python train.py --positions="rope" --attn_scale=0.311 --optimizer="muon" --learning_rate=0.00362
Each number is 50 + 15 x the weight over its row's rms, rounded and kept within 0 to 99. Layers, rows and columns count from 0. The size before them is the row's rms in percent of the matrix's.

# layer 4 MLP down, 128x320, rms 0.226, rows 100-127, columns 256-319
089:41 42 37 63 50 53 67 85 43 42 83 45 53 88 63 49 46 35 37 72 52 58 24 49 52 37 57 20 39 50 80 38 79 51 41 75 54 73 27 68 39 62 56 51 55 59 59 51 45 35 40 56 50 42 50 54 39 60 65 63 58 40 50 52
097:58 68 56 50 62 24 40 50 72 40 25 38 47 73 69 28 46 50 40 73 51 46 62 67 39 61 57 52 81 49 73 55 50 78 69 47 63 32 22 68 35 73 51 65 60 51 28 40 72 66 32 49 58 60 67 57 53 51 41 41 41 34 68 36
093:32 69 52 42 50 56 27 61 54 68 59 57 54 55 72 39 39 64 45 43 35 78 43 68 70 56 45 61 40 72 34 71 71 67 46 45 40 56 46 37 56 42 20 65 67 27 48 61 33 55 58 79 57 35 48 65 53 45 71 69 58 27 79 67
104:59 53 46 70 55 41 28 74 45 51 58 48 21 41 35 71 18 47 60 41 43 52 57 63 60 41 46 30 44 69 49 58 68 46 33 47 41 70 31 52 44 44 27 68 45 63 74 47 44 33 63 56 45 63 65 53 61 47 50 29 62 46 59 47
089:40 59 56 46 62 42 33 56 73 44 34 88 51 64 63 49 43 61 28 72 43 70 49 61 40 50 43 55 83 63 44 54 34 45 46 07 39 53 33 29 43 58 08 52 41 45 57 66 26 58 45 57 68 40 50 37 29 26 72 37 35 30 52 62
093:34 58 50 48 71 81 32 49 58 44 59 44 51 51 66 46 72 67 64 57 53 80 24 28 72 41 74 51 59 63 50 56 58 52 63 39 64 45 48 49 34 30 80 44 58 40 50 37 66 44 48 32 67 54 53 60 74 38 22 33 45 36 41 64
104:44 49 45 41 35 69 54 65 39 41 53 29 62 57 31 40 27 65 50 50 40 25 46 46 39 44 36 40 56 46 72 47 52 35 59 42 46 43 42 51 44 39 61 50 19 59 47 37 48 50 87 56 46 28 64 57 64 42 52 68 43 41 35 63
104:48 22 48 51 35 56 57 79 49 45 36 36 90 28 53 72 47 58 64 73 63 33 67 75 48 41 41 20 50 72 51 53 63 66 53 57 55 29 27 72 56 66 52 71 40 63 69 44 81 33 49 89 38 31 39 43 56 69 40 67 42 60 45 67
095:10 35 34 63 40 54 73 26 22 37 66 62 64 66 39 35 28 67 41 60 42 51 47 57 45 79 62 47 67 48 37 41 53 58 63 42 54 66 54 38 53 48 53 55 41 50 44 63 41 38 45 32 55 60 56 66 53 26 56 58 55 65 28 64
103:57 47 66 62 73 59 42 60 58 48 46 42 76 49 48 56 35 48 50 63 41 62 43 61 32 56 65 32 60 51 45 40 57 15 43 62 44 32 57 54 64 38 34 66 49 56 74 63 47 76 51 20 26 71 51 47 67 44 68 46 83 47 41 46
095:45 57 63 69 38 51 52 64 44 59 53 48 53 32 66 41 47 29 59 37 44 50 59 47 53 63 16 69 58 57 83 65 53 59 60 55 51 65 26 43 37 51 42 49 65 62 45 23 47 47 56 62 61 63 55 43 26 64 47 82 46 60 23 38
106:37 67 66 56 52 42 41 41 34 53 50 35 56 53 57 68 60 29 29 41 70 43 53 45 52 68 37 74 58 32 23 58 51 59 47 46 54 62 47 56 46 43 31 73 51 00 50 58 57 46 62 52 66 37 65 59 45 48 40 66 12 72 46 61
087:29 47 51 38 35 31 57 25 35 59 47 40 56 41 10 55 28 22 62 61 47 35 62 28 53 52 53 44 28 26 63 45 40 21 35 34 77 61 48 23 21 28 57 36 45 40 54 30 64 74 62 48 54 51 48 51 46 12 41 39 43 57 61 60
086:62 43 52 65 64 94 63 49 41 18 47 59 37 80 55 46 51 44 75 55 32 61 40 37 36 48 66 55 40 45 62 56 53 75 63 30 61 44 35 47 23 61 57 62 35 76 67 48 78 53 17 17 48 69 33 37 51 45 56 45 22 46 52 37
095:73 46 51 68 47 69 59 69 42 39 40 50 40 23 48 30 33 52 75 43 46 81 61 60 42 15 42 50 38 50 40 45 50 63 69 47 27 37 52 61 58 50 55 71 99 49 58 23 48 51 63 46 51 40 40 54 58 78 39 55 61 56 68 22
103:63 42 63 38 30 59 56 51 74 60 75 83 44 45 38 59 60 39 35 51 56 25 32 69 47 64 48 45 53 51 54 89 60 58 39 47 63 33 34 59 33 39 50 39 57 85 11 75 50 32 36 79 48 56 66 27 37 50 34 34 62 35 68 50
087:68 62 57 65 28 62 70 26 39 49 65 42 74 64 38 68 35 68 67 24 45 36 47 67 56 65 42 99 55 54 57 07 69 46 24 68 29 60 63 52 74 64 67 35 41 63 62 40 46 57 50 69 42 72 22 66 44 53 30 55 62 47 56 40
083:43 29 54 54 17 51 36 50 51 42 53 24 68 62 51 76 52 39 61 52 54 46 52 58 54 46 54 47 33 51 74 72 41 47 41 75 55 68 46 47 44 27 76 37 54 34 68 34 37 66 37 48 29 62 52 75 62 55 51 35 83 59 66 28
103:57 91 47 56 36 35 81 36 61 54 55 29 51 11 48 71 64 73 36 41 62 37 46 50 45 47 52 75 23 48 56 33 56 21 85 70 48 54 29 56 43 55 32 14 40 57 47 52 42 57 36 70 50 54 58 19 49 62 48 52 24 32 53 52
087:49 28 33 67 66 54 16 69 61 35 42 55 47 48 73 59 43 59 69 55 81 66 44 47 28 36 60 34 37 50 36 37 42 44 80 68 67 35 27 59 62 61 56 33 37 52 52 72 60 45 32 49 45 36 43 31 33 55 38 40 52 38 55 44
107:41 55 45 44 68 48 75 56 18 60 59 52 67 26 57 35 52 67 44 55 31 38 58 35 47 56 31 36 53 18 49 63 60 55 27 39 70 28 90 37 75 39 63 64 55 53 53 53 36 33 35 55 41 41 57 38 70 64 66 36 70 57 67 58
092:53 43 59 37 55 19 53 68 55 50 62 57 80 41 64 47 62 40 47 73 57 77 84 59 54 44 73 34 69 63 72 44 52 42 51 46 84 56 48 61 62 45 55 55 60 65 57 42 49 48 21 62 34 36 58 36 31 12 66 55 37 45 14 53
099:57 40 57 53 56 51 61 84 26 67 75 45 63 28 43 94 60 48 46 53 65 42 37 55 31 41 66 45 46 51 35 46 55 65 57 53 55 62 66 31 70 34 41 66 50 42 59 27 57 58 46 55 35 68 35 51 58 36 55 63 71 56 45 62
093:62 64 38 72 54 38 36 53 56 40 63 56 35 60 47 20 35 76 51 45 60 74 49 32 36 45 62 62 29 55 41 27 63 37 64 58 20 47 44 67 38 73 69 52 49 19 67 34 24 70 30 52 60 67 50 46 62 49 39 58 61 38 76 32
108:31 62 42 76 60 43 65 31 51 31 39 55 44 65 56 52 55 50 59 51 50 48 55 37 62 48 61 74 88 62 39 22 26 61 46 49 35 67 70 43 51 51 61 31 34 56 53 51 50 24 64 49 40 59 38 39 77 52 38 64 68 45 48 28
085:52 44 79 28 58 52 41 64 48 48 39 32 56 23 60 48 22 46 53 76 34 65 37 49 48 23 36 56 62 52 31 63 37 53 42 40 54 44 51 54 30 60 49 78 61 49 66 69 68 39 62 45 48 46 67 57 64 57 39 74 56 51 59 65
087:57 45 42 57 63 44 36 59 55 72 27 45 47 48 30 68 64 62 58 29 56 53 27 56 51 36 42 61 54 76 66 23 57 38 33 41 56 41 67 46 67 55 57 37 65 46 41 30 71 32 57 55 39 41 79 61 24 86 62 43 54 54 40 52
098:46 25 76 44 52 53 58 42 56 42 71 53 52 67 55 40 58 74 58 65 53 78 45 50 29 56 61 38 61 42 34 60 29 29 70 55 49 66 60 34 23 82 64 65 73 62 36 35 84 72 59 43 55 79 35 39 30 71 59 39 51 36 42 20